{
  "num_hidden_layers": 21,
  "num_attention_heads": 2,
  "num_key_value_heads": 1,
  "hidden_act": "swiglu",
  "norm": "rmsnorm",
  "positions": "rope",
  "attn_scale": 0.125,
  "tie_word_embeddings": false,
  "parallel_block": false,
  "init_std_qkv": 0.0462,
  "learning_rate": 0.0061,
  "beta1": 0.95,
  "lr_head": 0.00925,
  "schedule": "wsd",
  "max_seq_len": 512
}
Each number is 128 + 24 x the weight over its row's rms, rounded and kept within 0 to 255. Layers, rows and columns count from 0. The size above them is the row's rms in percent of the matrix's.

# layer 6 MLP gate, 256x128, rms 0.222, rows 125-133, columns 0-127
size [ 97  91  94  98 102 104 100  98 109]
[[ 88 137  89 127 184 149 127 156 104 137 120  95 111  88 102 132 130  71 150  90 109 150 108 137 166 130 167 143 112 130 118 115 134  68 108 143 114 151 159 130 117 170 144 137 107 124 101 148 180 138 122  98  86 140 130 124 163 177 134 144 118 112 143 118 133 147 104 129 131 141 155 116  99 151 111 156  96 115 115 111  95  87 140 116 156 136 164 164 121 101 140 126 116 123 102 163 148 125  90 131 174 126 132 149 119 193 129  89 128 103 108 118 135 103 126 126 134 148 130 122 127 107  98 162 109 143 111 121]
 [131  64 131 100 150 125  93 147 117 126 142 171 116  96 108 107 131 119 111 172 108 110 127 136 132 122  95 106 146 115  95 113 142 112 168 140 125 100 153 126 125 149 109 110  97 151 128 136 102  95 139 124 106 107 119 104 153 160 174 156 131 113 117 147 100 133 172 132 114 174  91 130 111  67 116 129 134 101 130 166 136 114 146 110  72 151 154 152  76 124 110 144 117  92 144 125 117 122 112  79 104 129 136 134 137 155 102 131 131 153 132  88 164 151 118 110 131 125 136 138  76 102 156 130  88  97 151 105]
 [145 131 113 135 115 126 134 116 134  91 147 148 129 119 127 147 113 159  89 142 129 121 128 120  64 128 126 122 148 121  71 107 166 128  84 102 168 135 149 123 117 120 127 184 135  99 113 121 105 129 131 130 107 116 141  93 148 113 153 144 101 140 124 155 163 102 109  76 152 153 125 108  81  98  79 128  98 118 179 136 117 130 128  91 110 118  90 114 143  86 174 141 121 131  97 157 147 115 120 138 170 103 107 164 149 141 104 134 115 108 131 122 136 125 116 164  70 135 120 117 148 116 168 120 157 129  89 156]
 [163 117 166 124 155 111 124  96 192 133 132 168 126 148 144 200 117 134 172 111 144 163 124 163 121 142 170 130 136 128 147 130 112 140  87 116 151 122 151 143 118 109 107  92 180 151 150 139 151 138 122 131 141 134 136 147 143 120 147 123 167  97 130 166 148 186 129  94  96 144 133 126 147 107 116 119 111 112 154  84 167 106 141 175 119 117  74 137 126 168 141  93 145 157 112 160 135 128 119 123 117 100 152 127 129 125 137  95 152 128 136  98 130 101 123 147 117 116  83 108 130 147 130 110 148 151 103 112]
 [108 127 165 128 124 130 144 160 119 144 148 106 113 120 171  77 102 145 143 121 174 148 103 164 148 144 118 114 109 142 150 135 127 150 149 119 123 113 170 154 128 129 118 149 145 167 149 139 118 110 139 118  90  96  96 146 109 147 126 138  94 192  70 113 167  94 151 106 150 132 114 107 110 118 145  98  75 133  76 130 110 118 141 108 137 191 145 132  94 134 155 145  91 109 112 111 121 134 109 115  97  76 101 132 117 154 128 125 132 112 100 128 138  88 128 143 118 145 137 140 135 154  89 140  87 148 149 109]
 [137 152 130 107 165 136 133  90 135 107 118 140  79 152 145 131  86 109  89 127 138 177 129 131 165 172 142 117 127 142  87 111 147 133 150 177 132 139 110  90 128 154 142 128 155 116 177 127 128 139  82 147 128 101 120 169  91 136 125 127 141 123 116 153 152 139 138 101 152 109 129  90 117 104 106 171 142 129  78  95 105 109 163 174 138 154 130 115 122 137 138 106  87  97 122 133 135 153 153 126 171  81 139 124 166 109 103 167 117 126 128 132 135 120 122 112 134 105 145 147 122 142 108 186 151 114 152  90]
 [169 124 150 173 158 104 103 136 110 100 126  84  96 171  67 112 119 108 149 133 144 116 117 158 115 119 124  90 131 159 134 144 153 138 127 152 174 122 118  98 157 133 117 158 100 148 116 121 120 102 127  80  52  96 151 108  95 153 137 124  79 167 126 146 131 121 129 124 136 137 135 146 138 128 152 115 146 138 140 139  98  94 144 130 188 103 135 132 149 133  97 124 165 105 114 117 123 138 108 134 136 119 137  94 125 111 132 144 148 150 103 119 121  97 113 153 125 147 105 152 138 143 200 126 129 115 164 100]
 [160 102 111 160  86 109  83 135 119 138 133 103 114 117 139 103 130 137 138 149 137 115 154 128 127 102 138 109 154 121 130 121 104 106 119 149 109 111 110 114 134 134 128 179 169 165 112 144  83 144 131 102 155 138 135 133  94 117 162  89 116 102 131 187 126 116  92 108 116 138  90 156 109  95 137 176 116 131  91 140 139 136  74 137 116 154 125 111 114 114 161 120  82 147 107  77  55 112 109 139 148 122 121 169 174 149 127 153 139 128 147 126 153 110 104 122 103 106 118 105 120 130 156 124 118 137  78 130]
 [136 124 153 138 140 101 165  96  79 101 172 140 152 124 129 115 103 138 139 120 152 104 100 127 121 127 105 143 110 128 148 104  66  94 170 119 137 116 136 107 153 118 133 147 183 114 155 143  75 172 152 131 140 154 104 140 121 114 130 132 125  99  83 115 112 133 117 153 127 126 146 127 154 152 103 121 133 103 125 137  97 141 123 128 147 156 150 127 145 135 108  82 105  79 139 130 127 118 121 133 171  94  90 163  86 126 130  99 112 163 150  97  91 174 142 148 103 124 132 161 124 107  73 151 149 159 147 133]]
# layer 6 MLP up, 256x128, rms 0.212, rows 125-132, columns 0-127
size [ 90  86  93 104 106 112  97  98]
[[128 138 126 101 134 115 119  98 111 132 194 127 152  90 107 105 123 124 162 142  99 122 121 133 136 145 106 109 116 164 115 136 126 138 142 123  78 120 124 158 140 127 144 149 110 165 147 123 119 170 135 117 129 104 175 141 119 142 113 165 161 117 150  84  67  95 137 113 111 113 143 109 128 136 123 140 120 121 143 119 112  81  96 110 176 128 163 104 134 124 126 109  74 168  93 131 145 121  86 107 147 131 134 139 170 104 135 129 108 114 120 117 147 116  90 114 140 135 184 173 149 130 120 119  70 182 143 124]
 [126 179 105  91 150 115 154 151 109 120 121 115 135 139 117  94 151 168 131 125 128 105 152 109 140 118 171 107 143 142 142 119 100 129 113 106 135 153 141 126 140 131 125 160 121 101 106  99 144 148 113 109 138 187  97 119  90 139  99 126 123 112 116 114 134 133 109  81 128  74 154 126 144 155 101 123 122 164  96 108 122 165 122  97 138 139 111 111 176 103 156 152 131 121 177  86 136 158 146 185 142 114 134 134  98 127 122 110 111 107 148 189  62 141 143 140 119 129  95 108 173 141 148 146 130 128 101 146]
 [138 135 175 143 154  87 122 128 149 114 101 140 118 113 138 151 134 119 145 112 115 149  79 136 133 155  79 127 177 113 147 141 124 154  96  92  91  75 130 181  97 100 147 106 139 160 102 121 127 106 134 129 159 124 127 146 169 113 135 117 136 134 129  94 118 143 126 188 111 136 184 139 132 130 140 114 141  84 152 103 160 100 138 125 133 138 107 155 158  75 118 139 136 156 115 143  70 154  77 123 185 110  91 123  98 125 127 140 151 135 137 132 105  98 130 130 101 133 114 115 105 142 130 120 123 117 126 129]
 [171 153 148  75 134 134 106 101 158 102 140 138 162 134 146 173 122 105 126 113 160 134 163 118 112 169 122 109 149 129 155 137 111 152 163 156  95 133 137 183 145 133 127 108 109  86 146 140 132 134 149 169  99 165 137 128 169 128 114 138 105 116 144 134 165  91 130 107  94 158 140 115 126 112 153 113 109 116 125  95 132 133  98 180  77 127  76 163 150  99 160 130 146 115 114 123 114 121 148  96 103 113 133 139 154 126 126 107 115 116 142  83 147 132  87 120 103 139 137 125 104 152 146 116 107 187 117 114]
 [172 113 110 141 119  92 126 127 117 110  97 136 116 124 136 182  90 101 123 131  71 105 144  62 155 130 145 148 103 111 132 120 101 122 114 181 147 146 136 131 125 102 137  99 134  80 123 152 153  97 136 159 159 145 135 109 120 182 112 124 153 142 115 157 143 127  95 144 168 110 110 150 139 157  91 142 160 101 176 142 136 146 131 127 100  87 121 151 122 153 146 156 130 135 136 150 120 114 177 161 123 112 129 121 138 127 114 119 122 124 166  98 138 117 153  84 153 119 115 133 154 114 142 111 155 103  68 135]
 [152 133 129 126 139  83 132 112 121 109 129 140  90 118 148 109 122 114 100 108 172 133 149 107 108 139 127 146 112 144 143 114  95 129 170 135 122 107 126  99 120 147 125 110 140 120 133  84  97 146  91 161 110 177 168 158 129 154 138 110 135 105 117 170 123 161 112 110  89 161 152 125 157 107 114  88 124  92 119  87 177 123 161 108 117  95 117 126 134 150 163 124  98 153 110 160  92 128 140 141 116 144  69  69 102 141 107 163 156 144 144 129 132 153  95 131 148 105 130 135 133 191 102 153 144 126 143 137]
 [121 118 114 166 125 133 129 137 111  88 133 124 126 153  83 106 109 114 157 131 123 102 159 155 133 101 141 134 141 151 167 115 126 110 151 121 150 132 170 128 125 116 126 168  74 121 126 109 134 143 132 104  97 108 136 155 102 108 133 129 121 195 102 154  87  97 156 116 114 140 131 186 122  98 119 103 133 159 143 164 144 121 176 151 140 110  91 120 168 148 128 126 127 133 107  75 128 150  80 148 128 108 121 117 119 103 161 125 170 126 105 132 143 130 123 138 132  89  94 192 142 136 128 188 144 124 106 123]
 [141 113  72 129  99 101 166 105 186 146 162  98 108 166 149 150 119 122 121 140 113  94 128 140 106 131 128  92 121 123 129 143 128 132 164 192 110 138 121  80 128 162 115 143 172 157 144 138  96  75 133 127 151 131 141 148 116 137 136 133 127 122 134 112 149  99  81 106  92 112 118 140 111 149 156 121 106 112 129 119 112 109 107 162  98 175 173 154 109  88 104 145 137 117 128 113  83 154 128 126  93 181 143 141 167 113 143 119 134 156 125 130 117  76 118 154 117 163 132 117 122 144 121 136 116 138 107 140]]
# layer 6 MLP down (transposed), 256x128, rms 0.195, rows 125-132, columns 0-127
size [ 92  93 101  92 105 117  97  99]
[[114 115 178 161  85 120 135 159 127 129 130 108 156 152 200  93  78 128 116 105 124  99 125 103 157 108 143 132 149 157 127 117 101 163 162  96 155 112 152 146  87  81 118 152 146  97 147 137 128 114 161 159 139 127 127 112 103 110 144 122  74 116 139 135 156 142  85 113 155 119 138 112 123 147  97 116 156 124 142 104 132 166 106 125  83 147 121 113 152 151 120 118 119 159 161 108 124 118 109 171 151 128 134 112 174  89 148 156 143 131 163 170 120 140 152 138 146 104 118 115 121 122 127 132 114  89 101 132]
 [138 106 172 123 119 116 130 133 124 149 137 106 133 155  88 149 135 138 112 128 158 157 146 142 126  94 156 138 108 144 122 180 120 107 133 100 111 105 126 101 161 148 123 160 101 125 168 120 123 175 174 153 144 160  89 122  99 120 147 169  97  99  95 102  54 119 127 139 141 147  93 114 104  86 102 149 155 151 190 137 122 142 133 137 112 116 124 145 126 118 151 120  96  98  94 115 118 144 152 133 114 147  85 135 127 157 111 104 120 153 119 117 186 131 128  95 142 171 122 134 139 127 146 140 158 145 109  96]
 [106 129 137 127 137 104 140 100 130  98 125 138 115 120 124 191 136 107 117 110 137 109 145 122  81 171 134  79 100 102 139 108 139 127  68 116 155 130 153 140 123 143 171 188 115  97 119 134 134 119 132 120 117  92 145 109 186 122 146 162 104 127 148 114 159  79 160 152 150 116 107 122 123 127  93 111 104 112 104 144 128 128 131 137 135 103 121 131 108 147 150  91 152 147 131 129 144 130 108 133  81 115 131 159 161 151 119 115 137 188 102 104 118 159 132 108 119 171 148 134  76 143 129 166 102 146 140 170]
 [136 101 117  93 140 132 172 137 128 132 157 144 149 101 121 105 149 177 109  88 126 111 134 127 158 213 118 148 138 124 152 141 109 132 131 131 167 143 125 131 148  97 147 131 141 113  83 154 106 111 112 145 168 126 128 154 188 101  97 153 114 119 155 136 145 151 141 113 158 137 104 151 142 136 103 134 127 108 129 159 108 109 116 101 110 121 133 127 111 134 187 144  83 133 133 144  96 181  82 157 123 100 146 120 145  99 128 131 102 145  94  97 129 150 122  99 142 103  94 133  96  84 101 123 119 111 126 103]
 [125  68 107 126 150 165 178 164 138 150 111 126  95 129 124 133 101  78 100 126 119 166 143 160 130 124 115 128 126  89 131  86  80 164 134 171 116  98 105 139  92 116 125 147 115 126  90 126 136 117 124 161 153 154 161  95 156 101 149  92 170 115 114  98 134 143 132 126 187 144 117 164 141 122 165 120 145 131 129 144 100 133  90 142 115  99 114 139  97 159 175 111 145 127 119 163 152 111 123 119 142 121 113 164 133 121 152 119 150 119 120 123 132 149 114  89 128 115 121 147 103 178 135 118 164  96 144 137]
 [ 91 173 175 120 143 135 149 114 180 110 108 138 112 142 135 141  76 167 122 134 143 170 126 125 126  49 124 115 130 134 159  90 113 146 149 140 134 130 133 173 136 148 160 160 140 129 164  93 134 124 114 132  87 139 141 131 153 136 159 124 155 142 182 126 121 131 163 124 140 149 118 120 101 127 140 124 128 136 167 116 137 115 167 164 122 107 124 103  99 149 119 134 103 121 156 138 146 199 109 137 108 107 115 118  92 104 130 193 141 106 155 159 134 115 145 106 145 114 144 119 121 121 109 131  98 147 128 152]
 [110 148 125 127 116 109  85 134 156 130  91 125 178 109 123 148 143 189  81 131 128 108 154  93 124 156 143 103 123 104 133  91 123 177 181  64 168 116 124 136 118  90 120 139 147 130 115 129 127 113 162 111 140 134 107 125 133 140 133 106  79 121 135 142 186 129 111 155 133 134  98 131 142 103 118 111 111 111 100 140 190 138 194 130 133 145 152 110 119 142 108 122 148 152 151 112  88  85 142 142 143 147 119 117 134 156 154 135 114 141 128 122 118 152 134  95 127 137 149 131 160 163 109 126 149  97  99 110]
 [149 141 141  78 135 123 120 163 128 132 123 173 124 168 114 148 140 114 127  89 108 141 124 124 131 116 129 155 101 107 181 123 111 147 122 123 139 136 164 147 116 120 137  89 145 107 104 123 101 100 140 146 105 116 132 149 158 141 123 147 110  96 153  93 142 116 152  86 108 113 163  94  84 155 124 117 121  95 116 159 119 147 148 128 136  83 199 127 138 127 107 127 152 106 125 133 130  98  54 133 124 135 128  58 147 105 156 159  74 163 115 123 127 116 142 162 150 100 143 111 164 142 129 126 114 120 140 119]]